Each number is 128 + 24 x the weight over the matrix's rms, rounded and kept within 0 to 255. Layers, rows and columns count from 0. Numbers have three digits each.

# layer 3 MLP up, 384x96, rms 0.137, rows 250-322, columns 0-95
171122124166091135156147165126121123143113119114154117125148194112089131142120137103091129109115133137146145169124118157133095143140124168156131128127142121087096166095148136141115120153090162148082106154149151115105142126129170128128123151117090133111143159135109145126135106106151135150
116113121116092093127144120153149149121115151121116162112114137106127138136113145146132100122116152157140100145140141140132136150139123121081141155137149109113107106136106104172111172109101120096117179118106128130110096141126155130119118159116129077152134138121139134086104134103145161124
128126132169085129089159117136108161098156124128160120126097130086107095125118087139135102182127157150100101151093135108135114121157113081064146172153070144121079104128184117121121160089115150139128150116156132116170143127147139100163126143172173112081136115142131136111109132107151097118
099154111147135125088124130122167125132127125150143090142127118098160124148127083123179142135127189103127109141165104138107151126138091176125163132142117097148154146152081117118104101154129143141111125103130131109147106140068150143146136146112169196115153121118107141119130119122170140174
117147125138120129123130086138114112143112116154137120148142158141095124106120158123104127123097135107132118057114145131208112120179143115125127116142128157153099138135135130138101131125117139091106123102133084106183151136136084144121138119124127099090138118119124094086111138141156094104
137124068120150115144117122177140142126146118134133117123146128115152090165117111122122108124129110135126120163136083135099129135126111111107163121140130098122131129109116117094132152134090129135120145151147175131122123125095149092141108165174111135114130105101154110095125112089118110116
118117124104124164155145107121154118175119085125145134122131156124150115102150133095139143175164131142123101108109106138136158097166102145198148127165112145128104136142123135154175132139122113156099117121146144170127163124138097100119136126110103177143148140074116135083086137113136126149
090155116169112146105121112125177118087087164119108090180130139139100108105155133104136145159118140105182101142145148150144130097155141115114135163151137141141129119124164117132133113138160161100112097110128166102149146104090096156132083096134135147128133149149123159156099164111095132133
141143141140110081111147146204134125126136151133107153145131105056145147139101091101136110126089117121115127163128150115104154076164133124130146201150117100194110133147132085117128132122163100105108129106080141100134143112136119106139124131141144144124144135136117201112124075092132126146
169136129171107116115129106162147134114115117112156097176186116102104182111123083103119146135137150094126138133135161167100134127138124155133165165118112127129128110132146124128118128075160197100140131087100129152132114119143152175118111124175160155154153125128126152116125137135115138130
140149109183116107173136142120114161084075083120123070136144138118078156066081085144145102189156122139124170150107133126105128114137067121100147135129147130130137109112173126124137146099126165139089118171144097094116161143117160162116158132171115097150140162087166120161141149116141133144
137127088130130110160147119120121144100136163133149121146103139102165105134117137142086113122149157092183125142116160113152115098111124080118210136141172157126143136146149122107151165127101151131130158121115143123138089149136109102131150121161094105116137152141138163120159143104134104148
104201121150115165130139114148150150112142095119130105118126113120082164118138100139158134154083143134143161165134145166176132106171136084144152149198142120153150138091131113177114123124100151103127145146135100095128104131131153128151156113138122178112140162151142140105151130129157126139
104160121169102122121150131148164142104132073110133125162116140126119132073155128147084112132120159118144135154116138161142181086159134113137132121135130141148181098114139101132115132103076172104134142139126127102132096071149119123114115130149110179134123168132116132136123173125100094140
110129134105102130148137126157118133087155100097129110151142168106114144088139069080119103124090161130134126102113131121142175077119139149078117150152060119123099093157148072100144146169125127136129161101129101109126117108096114133093107151158158156110128142077127164086155129076171133146
120171135146110108104135130108154134167118099117122150151130179081166109119145099099149125125092149117124118153162126155116125105120097105106177132115095181123111111172104102091115089131133125156132124143153144094105109130088139101166122176119104133085138154083098113116144096124163140122
133138091116134160152138098142166103110144120135118132132144096116130129129136104114114135143143133128150147102142173115133141087145146114110126147153149160086147105180193087101173122138118105128149106172118144122087163144106118138132152146110140124156148150055129135114135097108132167153
132160138197095151140144102108134138123079136131174121147098124101120157124120149147143108172096145204176103135129139122153081128173117105167131104160094134166121149137091153160134105110077137104096139110157078137127139154131126148122145099079134129119121143152150149175149151165151114151
131124143088137117129119112111135110167145155117130165125102128111117124122144136096114093190131133110130121145124152121151106150121112125161101162145113159120104066140118099092159167081129117124106145165138134127122119141078083136125148128114122139107151188153148155115137117091140124133
129139131134133118120139090119148131103099105128123112154126158076108108097128132138139109121099120140137131146111118113125157143156136141112138179124134129168091151129155123142150092113135148124126118108142144128154115120140096122146116143134156136138160102112133117102123121112106111138
136160137115116147189123118149121158131115089118137120143120139151117115092151117084124113110129129125142112133155097151126121136156109146133123118102126110151102110114133162064077082122105151130137103124179110142168111130142167104129117165174119124125148119131151136120119134115126103164
181143115143130143139158180183100125131166149129152136157120145139129130140152126129093098147116143134138157107145138130114115110177151105156118128150168137062177127096099145164136102135113084079111127135087078117127093165138129138164095154147121116091171170134097160135052095092171136112
119171095128147121120128117171144103114116093110136101124098130143121174136138086115118085186165128154169153155105134107161172112147125093112188111177173169119141159128124071115126169100105098125119124185100129158163131154126125127141136131124145139127146154130109146101094076125132085104
126150147177094135134128079143167145127139117114125079187095134117105136081132099119142116127133120122126164140127122146142107117109107111121115126148160086150129104118173114124118092118143146114131119137122130103145116131130127109185166142124133130076107121154157137126140143153123152146
148129125144111162118154135139172126160100117075116150147106157123095108120119113116135129121126118151136129142109154138113129098115139116105139157151132136128128143123159131129142094151126117135118130152126115122154143111153108132130122125129164166154172128126096126124147130130141138165
120133113170118164140135087162133174152133102120153092152155086140081108121121128124134070184131119142151152132115153111110151114163107070113148112128136144125126179148108129114120175117138135090097107128165117104191169129155118106125121163094104143135157170093116110132103138131119094102
126121141147141158116146104131145132134129133065148128167130113095107140088147093090130132125083131129138134123133128138149134116120107101147104128131128115160140091179121124134119157112122166125152145105110146143143136129144093137154143129112146143133159133134143199111088144098087104191
151147136114124147150126144135148136105127128083173168119101137106134129144090125164128101169122126160163104124123135130120105136103123148090129113131087121148100159156151087127160186141086123145121178150119117144090132110113098145159131149114085089102140140146136122115129136076124136139
103152113139102116113145097137130135143127131142125156135140126117081179131138067111132147120131128110152125145118126151155102082136097119160129120142134138138146135128149135147144124131092141139149141089145117104135146114114130162154141140167139118089146121123129128109155138124140144153
121157142144132188146143095118148128127118115112190157134144135123108106136144121109140135173118129120171104108117128159152136137119102120129137119144127105110123135115077147101152117145124155137103114103090117176143139119148107142127097110146120128113127105150177147131123167128147093135
182122109111144137158122108156112137187098134144119132175152150103113135125120121134132053114153134098180144135165173085132121105142131076093149128121124122111144124118187110111116126159108170055085111196151116133090121141113124090139121142166130170099140136143100066123141102140130118136
128110129133057110169149145139110155167133102114130130110148165120114110155179157103133095125119147164118091144142129102096109151135090128134122121147143142073109147118108133150108142125120155141064120173153144155106140104119130160133086168102098148165148141083117138125120125159160137137
135120124123153117122144139180149116131134100135139096122128155126141124163122170110109124130157143123133113105125186091117086138129126110169122158134113145142122142172124126102138126085055118120107146131126099142153139134141133121119102137139093110141146137160122184139127099110134081138
119163122127097139113144136122117155137122116109146145135142120126109151124133110125118122128119146134171157131102130117143154087121133138138114153115120144114117112169169145145126104155134131117120108147137090151141104067137112172133130120119116137147136110130163158146131154143096112157
184129126122140122140165121144138142072133119141129125173091167141107145139120116126139105127107152184116125150102136123163113121113138081105128106135137079131111113129134155112142151137139145084120144124129088172170079106093085141131075127124142129098147164140108130124149135067152127137
123155138151129175124130083130174127137138142123130106164174110107098106111118072098133111136129136132146122160128117165131147139117113099153112100123116144131155116165139137093123100110140109138110115113139144142154167100128112156103143123123124128120119124120148164140141120155104105137
127135138113099102117141129134163137146115156120153139140115121076132131105138104140164114130139111169120141156091142122177128106133130115108133165150125131140110173120162143130138145105127152134160144093127104102138151129078117131137115115099148142113173105098122110128108119104126122139
149119154172105125088167122111152099095141151119159136161105151115158104112196150115119124154173080119138156106122157091178102153114131136172158135136127135142162100104122115142128121126128171131097121150093182127163093112092138164139081134150109104114144135124101120185155097101119129163
111154089141131110143141120117155109125109154122109088145146157121161145093136077096143117122118140124141134181113097124126192068152115112083141167135102125134155151136135086127172118106128120142106119070154132128116111070072110132119110163134124123099148118099098121117158113101141101137
141191125173084110159151135153128105135143094145139141173111135138100153103127152136101078158145113118150155186117152125104158130139111118123153125127152093115135126120088135147116111089075113134135124129114114102143151089108116173199111140146155144128150141138167147144155097091113124146
125139123136126131129144122138131122129124130115143120130133137117131138131128125130121120132116146131130136124133129127125124115130121129132137124139127128132131129139128117130125135121128128120124125128138122121130128125126126135141118137135132136134133130128124132129129127129130127130
127135124170089141125126067161129142157113125116141142127099143132116163104151107155119081140146111118115077146155110107131101154149141099092141138127141131138090112102158127151107183125103165103086130133116121145154100130121123126148120180165131096090143123117144124158130101110140060133
198147119153112104120137126162127120186130124127147133130115146113157128092170164131146073129102155120116132117144143169160151119126124095115177140138152110131156157113128154113118124139152182069138115153126068101158076100127103126144073137148123098087106121154110101103094095145101136122
123130112144107132134169154146119143122123123135130129131124151114118139131134116129128107131117136151125122118121114128144143127145126105123119121133132114136113127122128115116143135118131138128121146138130116123142105133112140122144140143136128118115141104128109127110129104137120145138
102145154162141111136147116142118114149156071099128119148145130131182139125125095136116140107130168120129138112129104174119125113104094122157183172146125129143153101135124107085128144102133145121126100117116157116120111100099099103112108133170125130147146155088137148098144159134091151131
177119107148132126123163103141115116119087121140125141150099166092086143158136163143149083141156144164134123106146148145116108169192126121138122179134147137146127149114120135101076150127146112101136157096110100103118127178110142121113091160096123131104184149129114114131105116106195084140
121121114127102162128149105140157155151130104152176132120096144078140110104132172150166114140158142160127119159123134151117097121170131143126123102131128131117104162119160125141113127135071165139104115168106132154092156092152161103121130127125142109160123127152108154119128125140139096122
145185129149103166129142129151121147147132153131110104141151130129100138106121113118126098120138127122110135128085144153155146080130144090117181092108131123129141126120108108132146132121081158076111157136154106101154108109175142161138106160139121109123165140142130149091134116144125131130
117126133126143117107125104137189107129138104114145155131124171093162173151145142135097125146120138161123126116190111121072121104092126127114167131129102135123146130121124094096143107169120092141130168154120132181129127094156113135101093150138145119120146128109109105107132144116158089155
194126099157128139144146141165105134123149103151137143131146157128073098123123139155167125149154151113137104128073185127172151133150102167082134117150112141151115169132124126133106144118125141116121140092133134072085155125122111153094110152069125114126150103120088141100100130140196098163
120145081128089139130128124139125144094131100120145077150116101104118081099109083139124071114162109172154095151073168115161109129163123111098157159132164125144101130168101071134142172096130123093136116059109121145096116161123111191152124156096106122167183131148121126131136162143125139146
151136136122144129128157110118140100135129112138142155134130138119122157129138143098132123099112168177144149128138131170124110108126086125142125120142118131124130146144118122126106121162136105139134111122122120137161135147084142120132116125112120124116139135068140164145139101133128131103
137146137159106128155155078123164179122095132096130086146127125115121129107138126140111123134113127131122133154145141101117160139105121110130169120122141140112130095140104139112114105121147179102097169108125133156148132077137116116172142119164108163139121136154090123138112122155118078170
142147132123128123115100141124155146106120143110165108152144084109123127121152112137155077149108129102125152178115148138166142128116115154099168172137131112145108116152156106133152142122128158112138104099135126120139117142117157088156142156192119137098123164149120128142135131102134107132
123140136132115146147148100127096145103100120171134104118142127126168105123121124129099107164098156118159165144134114125132153091160119156107124152138090145191080153147104110112144105113103133122089117113138125085137150101151158117157141089112107160152141118099124105110128145098158083131
128154129183141147147141112154146145124145108146121098152102134149136158081116125160116095141111127075140131115121147140151115135145089120184137121130135152116142156114161132118109144092093170105130133138091123116159086135076119127146146108115165085152124122123165141122144149125132113149
164126105114140132172145140149142168104118117109140065139121145117173138132133138129102068128144135111160145130146148104159107142092140110146135084147159120116121099156142166097147174140136121105125183168147123133162106109120108148162113129120147104090114139125100130130108121124121140145
126129123162111145126133130117120091107132103103129091137102137114163108115089137080144132151125114151123155167124146117094128109140078122085131149129142132129084162150100139079141103126121101124124144144146103132139167141097125091147128111090113124178152106114109121138108137121109150164
139176113163084188182120088120095118079101100072156076152110120138127145080142108144129107169099137132178135145131115136097147131109143145123129115124127174109135101121134141114154167150131095130128125128149159171141122144122126120145119146152147135161147164146115168155098133110090109124
137135160161117146131160120176125119132159113143145132139147135094141164102125149133151126144134103111116117119137142079120091146139106078131138124145117124131111146174167129099139189094131153108175171112114159143107162120140159130162125105114146100167141095149089124104082146094138088166
105143118131099155129146120131154104112127119099122101199126116126105165096131075129104098139070136096164156158104102163145136076105141125149109157129154148152135093138176102101125132124149140092111169121158151108126117137132119147126131129154147150136149088094118170105128159099099122158
122124084145126116166130135129133106161165107114153130152131125074087100117156122158150081158159155192152156179134184170158128118145073151136133119123129156142158148121159119137138160066120111128137152123190116117098122146070123098110115111131120155113168126139102152164130152106176128136
140167137143125131130145134117096147103101111107123144108110148126119118137130154133100097132104160106117117175152130115132130138130124114112135111130128147191090134138125125079135161110113090109109169208167087116138107111126147118173122145136118089104133137145083093102107079106200134166
138138086151106138164147133141102127103134156153127132138115099105106114087178114151140125140127145126128148122120164141125090144151133079085146157171115097159104108104161145133097154133138129083104149183162131111139098150106126103147077142164153125090165098140104140109142145111123132127
123141111131127153120132101132115128132138123087123147142122135091083126121144140109129107191128102133142147175105111138121171123087084146111208109115154134143116138143135098100137128108125107138106155190130166092088115146127060083123181123125120150146171141121145143070081108105130106126
180126115157164166172188106127127121123140142106129123166100157114147116116137133129129118114152173144143120128149165119169095152129139160110127119142140113055159164155139128164094123110097150067159136126125145121108104127111102107129115127090164165123151100136092122112118135098112127127
128135140130118148145136113127133142112126139109140117130116131129129136130146122110128111145122129116135133119120143130137116135130129116109121130152119136131125121150149143129150122108139148144133149124121108136146114131118123143129125116132151119143128122136133151134135127141136122130
112144118115111113148166119122137119158148140135129098125110146103100093110141128137106104134120115143111107120114150131155138121114107072106144150162156103125109098161119118147157162106069094109109136151122122098122128146147126093166134138140160096113144116148116139102112146092130118139
148140144141073157117144081135121094073101101117094123127187151148124143119095113143120091153070160109119132175155179145162147084141127146144115170150130109158110114169122132134103146096076166089118153185138099126152103123111124154132132154163169101134165170153124142124126137145129147125
152104109118129133122123079124135123103132102102153149140111139097155201109127122098119124157137113110119080128183115103135081083141135167139156137136100097118119113123108090127077129160092120151116117170145127136104161148119119112129109147137113165139139135081150127075092117125126076109
134117098153107164164140114142131131094114098131167077169165143116103138086173154129136121168133119166145156134139130128112106176167111116156141154147142117136127152108100112135095155155133112124091095167119123144127123151114101153163138122060114176121111140127091141178139125178131117126
077122068157133157190171135136151149145118138128177117133124104112153118137132116100134109124140150157163175156133105138129159087115114145126131109125111123134176124157110062121132152118189119138120112112143150142129122179137109101146149149141173152113130132145122124137135129065111092151
108150151164132151100146088170133106140063083104128121170180103121097124108164141141193104174113136122130093154150155129121128130140071165108168147137148131143145143149097127100145114177096119145127090157126134150137169112117108126133132157094169155149130132115139176131093161135092113156
# layer 3 MLP down (transposed), 384x96, rms 0.127, rows 250-321, columns 0-95
105096152162157103143114124102149130141137148137143122113114131140118104155108121153085109150102127127085127109121144148134142117097156133116086101123108153077094136119148147097177146061097125070139125154149119105139139161158137140121134111127140135104108150151095110113131131135112109171
147157158152103168131135156123120112147107119143157118144115119141119142102140134123143134142131092125124139114113104122110123083133120106161115124133115132130133123146161157133155110129175121181104103122156151142129149142132096119146144096133145154148131138154134128144112186136121128166
125126089160145125176106147071142142140121109129149102139107088143138146118121176137113144137162127112148123106132090142116169155174129179167123136148124104107123166199150089154136070130113126154136153083097120136135118058124130088152139155127137117110124133143113046189140070128114125137
106124129119142118127157122138076094125134132142091110089111140103119157125107172176135178105171123135091155120132133135118146145168155120145120136147143133158136151119115149114146105140156121107115107101119096125161167159131116106145140123148105141040112154114117117138085142165103131106
128120106127154133116112151131154133107143086102130130108137124140168148163106144105117092092130103115096108186119108114078158088119097149134134175158101125104095133115113119118132123157123140101104128123145149125108143133085169108124106131140142147129116120108132081148129123126069142118
153150124110143165092111115132091156177145130143110173147155117185118167119093157116138133161118125131147128094149157111146119129147124138132095135116140135138140156140095141129119121110157142126136115107129105135126115123162103160100151110128130126137141148119139180117119119130126114164
116137086162114124153122175125077136113118178197109185127138103100134134129157142133109120103173121153116120117165142117111115114140154088128140145125144130112155110125168135065127126133157115103090135165133084114130079143128156130120144138114112133103122106137128102109133155145160130106
101153137134111067148145138159144149117147119173114137136122129096156158131116106116110149098138214103123156120129160116131143149133099122158136157111126132129156151160093149142109116128117099142138185170126088117161073121138139145141090086098155118120142074114127121104148134159095121114
130183087073108152107117096098106183116126110127140104100147104104140091124135118103143115166123173170125171136148129095180115157135141074162098124130159122123141116144070151105126129114138156089122147142150076122143141115124162112150097122093096116152095108130131111159119104105135090104
117132123089141129101133123133113131097134138080096094082096161141117141114107120133145135118080141093098141113118104103128139151123150109102153129125145143165083147144126090138096162120140110151120116150117105092112149103131109132167169121152111176089117082181127140166142165119134176173
169084099118106098096153179179177167093117138139159098125153130120100102124107145175141144112118121104096115113079153132100134117151152092087140128162084051119146090125118117200141135139136128130122135164150157171126148143083114110134119123118154146121138091112174082073136140183110123128
130131157135121115124111180161136134126151174126086117162156144163120151094121136145170064112131058097072147160115111130124103134155097089146104120137126129110158109092099121102138091105138079093100118144105122144121124121119113153113157118125134171113145112137132120103084140145125123121
132107134123125138131058100142148125149132114091126092079147164110152096118126104144122163091117157089128135075148127139151148132113116156145167140139099088119118175087200106103094161180135170113129148135118150125110097106138147109124123105135138120117106150117128110126146172142115174097
080091160083128110148122131108177132132136147159132085153126121134127141113126173098130130088137074181131084115117145161095151180118106123138127172093136126122132140112081128149141148091158133136114165128126115173140108155107140147142142060128157141141121158133149109133134075151138110146
131161125111079127193184148125187144135114166113150062121152130125082154114136125157120133137145094123130127159112129104169176155120099106167122113073109108105084157107108163142127102091151129136123179136147100115178147110066129119146146078150145145137151149157046090104155126128143137111
151139135131123130159165126092171104160150129105120151146107158156134133146119138145102127070132095105105110034146115119136109090151148103138144124115158117140142141129112143158116146069095117167145184116125121125112137134104122136132163114102143106162119120142116164116131231141129115153
112151157121143137152117138125136113080134148115164097081122120145099129144196106125131085093138117164084103121108153129125101161145091131140129103137140141134107084123147125109125094136135138103127145106145089143122108109107143094087103096163110129135127086151130089125134164109149112090
149136086149144099117116155128146131106105117156118132123120157096130146051124149158107176103142086064138192088103116125070186127097114101103145128109187122130143122138113150110084120145148146151125094114153138113135130044096138153147185104149094153154102101124119140127131101120132111123
140122113190111156141164146082144146094102155143169093143137134164165146113122126158122149099117113145173129121114102135131148169143154078081127105156131133115133133109118144163126140148118114174131119136108123127137125104166105126142164120129133113132156095145095088118133149151165145116
115154138123125148154060132098163119139120112086134149161114085127128189134119119124118135102137107110110111149107131116124120145147126142158158129154128131124129109076160129112077132105155114136127157150107137124122113120145116129101108129129158112131113121139169107138136095115125105110
114160114096111139075129114129141168095149190124107146104165120102142096174149112160172092148135154136144148138098131128113150136110138128119146099125128125134154114108158123136135160170125097150116170156112103113129097141124115161149120141142126145132112120112149153097136090115135130130
157116132103160101093103096096146134093090125083075142108142116125174105183161157101113119186133169096100120153120134152122149152116139170121125106129108145152100131146123076097078148143071167125058129120144147119113118076130125131058128162102168104169111115096133162164156090161103114138
152173135097151121134113089125145141158133109108134148137132158135073137132157109120153117178153134091164116153144117161067142152153141121132115104137150109142117140168163123159151109111142156108160102160161125221142120137185151137128081132154083138131130112125132133094135120150140124103
102149133088129093133121118110084163136103093165176168092140134144093112134123092135174094103145119138148126140115131105108180133158130085135146125117127149165101111092112162122130115128102122112122143133146092122119124121187141147119124113095106155137142103136131122149124128118136114145
143109142118107115143112142110112102116111128143122111116101140155111121107125100118120121103151097128130150113090133159125126137150165173138134123136123131149105129114143097132164093135103117124131121141140156098143115125157109127082130113114162145138117133108115072103117121139146152098
137140164101122148152117147088107118117161103118126084109134079161126153189158142140114067097173133145147169167134144147125155180175121117132172192098150091142087121163150118142149149099105146129122132137100143094171117152166099107121119098142135116140110169096117123124152124120144132149
106128066097103111149081102157168144075124111154131134089122145087167141166096123173113115128134105169128164133144106095145108108110139138137156130131096129126154119130124128129135089122113098119129108140166112121141126149163114109120115132152146110108114133137140133124106142095175142114
148107130119151138119111126138113111096085166119126133133127135135108098131109085123137109104158123121120095136128153123173108140118149157126138142129125113123152165137154154153130082114100174136164110109124125141081137117175148123115095067125152171110122103121110153148156150154157138109
134136153095151119125108122100152116175145145140125130105098140137129146131156142168158164130146126139135128106079156132128169151120136142131116135080108157154095152102143128126097109136134106127123136149089111130116125142122107112120115138144111145158125123136101095113079114150121138092
133120121152139120123096123100130133105122146071055110072090102136123124117109104122103103140113146132092136119122106130155116105112140100146116116118129158124140105129173098145148144120149140115144135138135123092134116118103161126144135135113125101162124129100111115131148133134118170124
121142127111119170123133105110152139124117121146106111144096159161125120111148081156117160083137197113096095112131113107111108116155147129129087142144150157097173090135133134172134157163141106155120081142167132174103167093112133148107104148141144146154123109067144071210117117155139169126
097142137070124160113087098179094125099139136138132174106128136166145091109115132151142137088117158137107133127152138117131112113131103094189105096121086168100128188110136135107107148104134157125131137149141152119135168167137122142115139163085127151095110136139168162111117133105083130160
145121130128109157128193137107154139097133157133123140109128137156137118165139094129139139090139124125123103163171104139128145138160152126121085117102118140119129130173150130130138124144151112111119109106143148144125143098132106145108134124137121123170084117086134095186149163140107172098
113096133136134127128117142151153122116133096143106138099148156111185101132127165133165106164113113141106122125149128143124117168126135120111131107133122136153154137119079166099130144101165135111141131104145160115123134154140160099107119162113130142105143133127134118120100133120153112118
111114106133081142135157153118139092094133086167156153119133114153172147130161125133130152114124196107144122105136074123119114102165149111155140173115135134150135156147121126167096097152115082132148145149109131101125173137104113086152120106093106151146151153111141088088067145103127131122
099095108132108098118121133132070125115120100114123129097118148113165128136115146174142137167119129124125136120136152125111110130171123102123141150160105116154161139117105134146135139120112159125143146117120118110113101165128146121133109120118124102110168133118122128124116135120158127124
152113154086165134147142113103113094146125093123125174141109138167104163159137131103143128078103138091094122119121130165145127136098135173131143104153138139115130096087121101118116143155134138108145100193114153122142129128127114130148115131134142109121126129123174108117146089138131137117
121146063075142145145086128149098155132116092118098145094138108127096143141114100149133101096048176166105127167118117163103142075117158118137118136143128113112149134148156095136125107129125140133191125113125106141107160163149116091123151124130137151135060157153129108070114176145137116097
148114184099153128111110110180100164140152093103102155125099122121102100179122123153151126134127115126073130076125105117086125139136153166153171084114144132133143102114142072127163139163135102158149098115065130126119133118128120116108158127120152136146122106123126120102106155104137142144
099147120090120119131084110092133117140135132092127163090122101162125118098152103146138158118114156139126099149109138157080107122114103146117148151107148131097157196099109177082119130164151158159121112124166135141115129118149087134108091129111094130068107150108134085106088105068169120158
128119129124128124125126124132130123133128125127120130125140135128121126122127124128134136121122127128119128126131128135130130132140126124119119129123119125123130128120123124129129127132137126128122124125129129131126125132128128129120131122129127127126122122127126125133127123124128142126
116104142144130128143097129136125169142131146176131119175140129148098082118158101148144121148133089105150133164125146135176148165082132158116150146113135129097142101137183137148126122130136119146109130132084137128118123105109126085128127082159138145137105171087076136164109120158145150136
101100129104154155134158090062114139095116141128144148134157106178163120124130120148112131142151078142146156139179127139142098152133153154139108101135118119162123099140123124151116115142118106188112177138171131142123167141143176161126160161137136150137125164096084205151175160115140088120
138137124131123129140134101123099143135135134135142126123112114136139108128142134124142127144117127128115143130147112136137130131131120117127140135123132138125152108145124151131120128128132118120137138110097118104123119119108112112138126139130130152123130129122131130127134124128128114113
107161124110127119089083084146149158128108145122097160113094114088122165143074111143144093175129128133127131141118142134155108136136147139130104141102105120100178127117101138147133143169124167154084138120162132149152119132134123179121129136131095118110155140099108146198139100155118105115
124068153103118140125120089119141111069099098117114131065147114153170136132127089135080092154124198120107113169173150125097105128061109144112133126143145136098144140142098116119163154170104112148120120114123142114125165111132139108109072127134110119188112146119159138075167125153101135112
112101148133185130108145096135118131149140126095144116111142121120164093142117108096132096114117131114123137133145114171141090162133131108146115102119098153097151132129111167082143113158149098103155127145113161162092141163134119128111139183138126140119144104132122149147153158158111113151
102145172108141084095160169128113105088100145135097129116131132118151128145169108137117172135144150150139122153148119138148116129128134130130100165099123141106091118150124120071142136130156168175108106155126108121144167106127129094101141145103109146126121120099099088147162130088135094130
102115104107134111159098145144086103108138119145110121138121085125119163121137100133162147134157144133099169137093149135104116135132087120127102118100135099100114114104083166163137126096130116146161081142125149111148129164122137116128177112092133179162145146114102095109129124122140151114
178138139127159157104139096079147109130147142152121127140109101121106112150101117108161089144116163070160141193117112120118134165106133125126124142159139143133149118088114089107089122148163146152089129132092119155093112136120120131171106126180135148097085138145139090189149083116112124109
135083147108158108191059140138154107155096127105122116097127193129147084105137127158138157118124151104120138091097151137135144161146170187101071116127132080061135156116137080136093131119158148160087144148136184165130122147132119099118100141179132124126099177112119102136167108143146138134
138175105118156133132131122158105142129138174155164124139112135150138128148085136103144155134131092154119111112153123123131123140131154149119071128143135090113145133095123149157127121116132138104143126114118156132095148123132105120121124110169132144155112115144121108123118130143119140119
144145135104150117150148127130142165111091139098166096137111104131147170122103121156126128160116099138063140155129166135141177130164125083081139136135091108091135121128092126150132144144129128164135112148101104138115127120160160128147155101143127156172077121146169101128154132098117149153
165173130160105120162144121154108152202119125138126104144139143111128126127157139136131123121144135149152132082131133146149121148142121125144127116161146152102113152120103136066112134114119131107095157127115115162140136122173129175112092138139103132148172121153156099095139090164101109124
088147136080104190154150122100153117123115150112128151160159107143117131083134105121089145141144096116113160143125080110133147152129145146114119071136120084140092164143180174150105119109130163124137114098114134138109114068148088128121165145128166116117156151145137167100143116076139135138
140092136094164112125115113143139124183116126110104135119153120128096086143155127103134116084108111123148099158142141139106165157133091133077110136129114128124101137124112114162115160154157105195114130107135127145114149126142122120149166110122116154119103140118107114161156116142090130122
129110171157099114172129150144114095128155155135165116117115132117148144107134159185131093123159091128152104092106138112130142101140141130120124151126101179110123149153087137105106106161132137078139105143092168094178150150120136089112173073110115103132123118111107122099108169135127133120
109191099108173123127098119117105122120113109141128141116121139093116128119175141162143111114116140120089153078120129149145152104142159155131116155182111130144138102097109148121142108158145117142137073085137130140162119122128168126152161153121143146106106146153123153129138151115143133116
163129139159167129135129133098118154183152116164081130123128138105131121124099138105103140051126114119131161110138121151128100154171077120128159144141121102139113107135116111161114122085135149099131153121111123103159103133115143137103140163122130134111103110131163114130138114154139168099
106123115141132106087109158063170096109135102161078127132103116150083130092075085119133134088154089122124130173084127126087115140134105145150187144091136083131139144122140135150080108148116110171114143140150168119123104124114118111100097154157118142095111117135165141120123138125144141119
102095154088132150162114163126117147096129158152120120096127137147113133149129160133135155137107107132149119127104128116121146128127102121134133104129176115073130142159097139150072107121133151111144158148137139090156106060078092108129082091137124145135124165178125094132091134180137148102
145101107147159140117135101121148120109143139136197142109113131132092135141150098116104078076073125126172101162093116147140118104172088124118108109158120107177118102087129125119061093139093075112105118109140130156133136074137124155170172144131063118111124152117162115082064166104132099151
131156113132077154116109124170144153120143168152130193114109126151164106136111105147134112145138133140188183140167150128132082128092146123141141110082171147083109127137121157105117080107112156105128160106121064106098118119133145112176123158139093107122121133135117132144112145115146137092
149129124151139137114098099081154134157128176105167109146161115080123139117128148112097161168148112088165145114132105115164129121126116141153128144149119122158139119106128079108165133150145111138160120103116148145125164127120127138139111118119155128137071158083111152135096160165133092156
095141067140172144106180141139129160142084052129117129108113076099152170096095117155136130104108154172074145120142124116123122103111070109126120155068110126099115139161118158151103150102134105102112105120133131128151098126106126137159113152181111128121155143121111091131108117148096155115
096154132146121123096096130123129089127123137153085136117105107146148134175153133161171119109137155127104152148098152099103082089138152078179135114094112146150117136082104150093120164088162111149184110159123164148119146154119154150155123112137103134145160139090139153127118149153155172130
146129129132135125121127135109128125134126115110124139124121140120135137124145125136139122122139112132128128124147138123132139119111132130128139134138132131117127136137123123161135131153136134143126123144130136132132128125115116122122140129128116110110127126111142127140131126123118135122
112166135121108107118104115115188132154127120177149112137149109145150141089127142119138161129137082104129112172090129106157110135129107138105128148138121122107157135140132081104176139107153092114125134107139158145141140114125117160155164126152157171142113140119115107106106103136089107098
130091120136118121101095162163162148113119122059159110179149162087160137175117138098073112112091073117162114110144127130122157119113151147120104166101081127133100158109160170152173118099138105119177126096150153109132146074149155089159128137092145122156083160127119121119134105130143159099
082179115159117138124112149162093116144130167098076162094103119152115139133137136083126117110111097139122164136101130133150123153125105118118129149138148134184143145109138156096174131121101141118143120114117103093128119083144139135125122128099119077103082137144123130168124074121149131131
117123139134129136121073089125148135124097116118133181095150147138098138128107142155138156140129116168115095148141121173110139076145135105125143171181149111114133107173097126121139119130107091139174169106141156125120146118157111100125112092131172106135124161160180131110110115149097110137
151118129129115110128126142107151148118148121170132133147109175122104141169136156155133113105115139121149109177083132137076137120155122146156130144145145091106102110122139134191122099117112145121090169110131118154137143152126123107164120158172127140130064150121146117129125129125119164151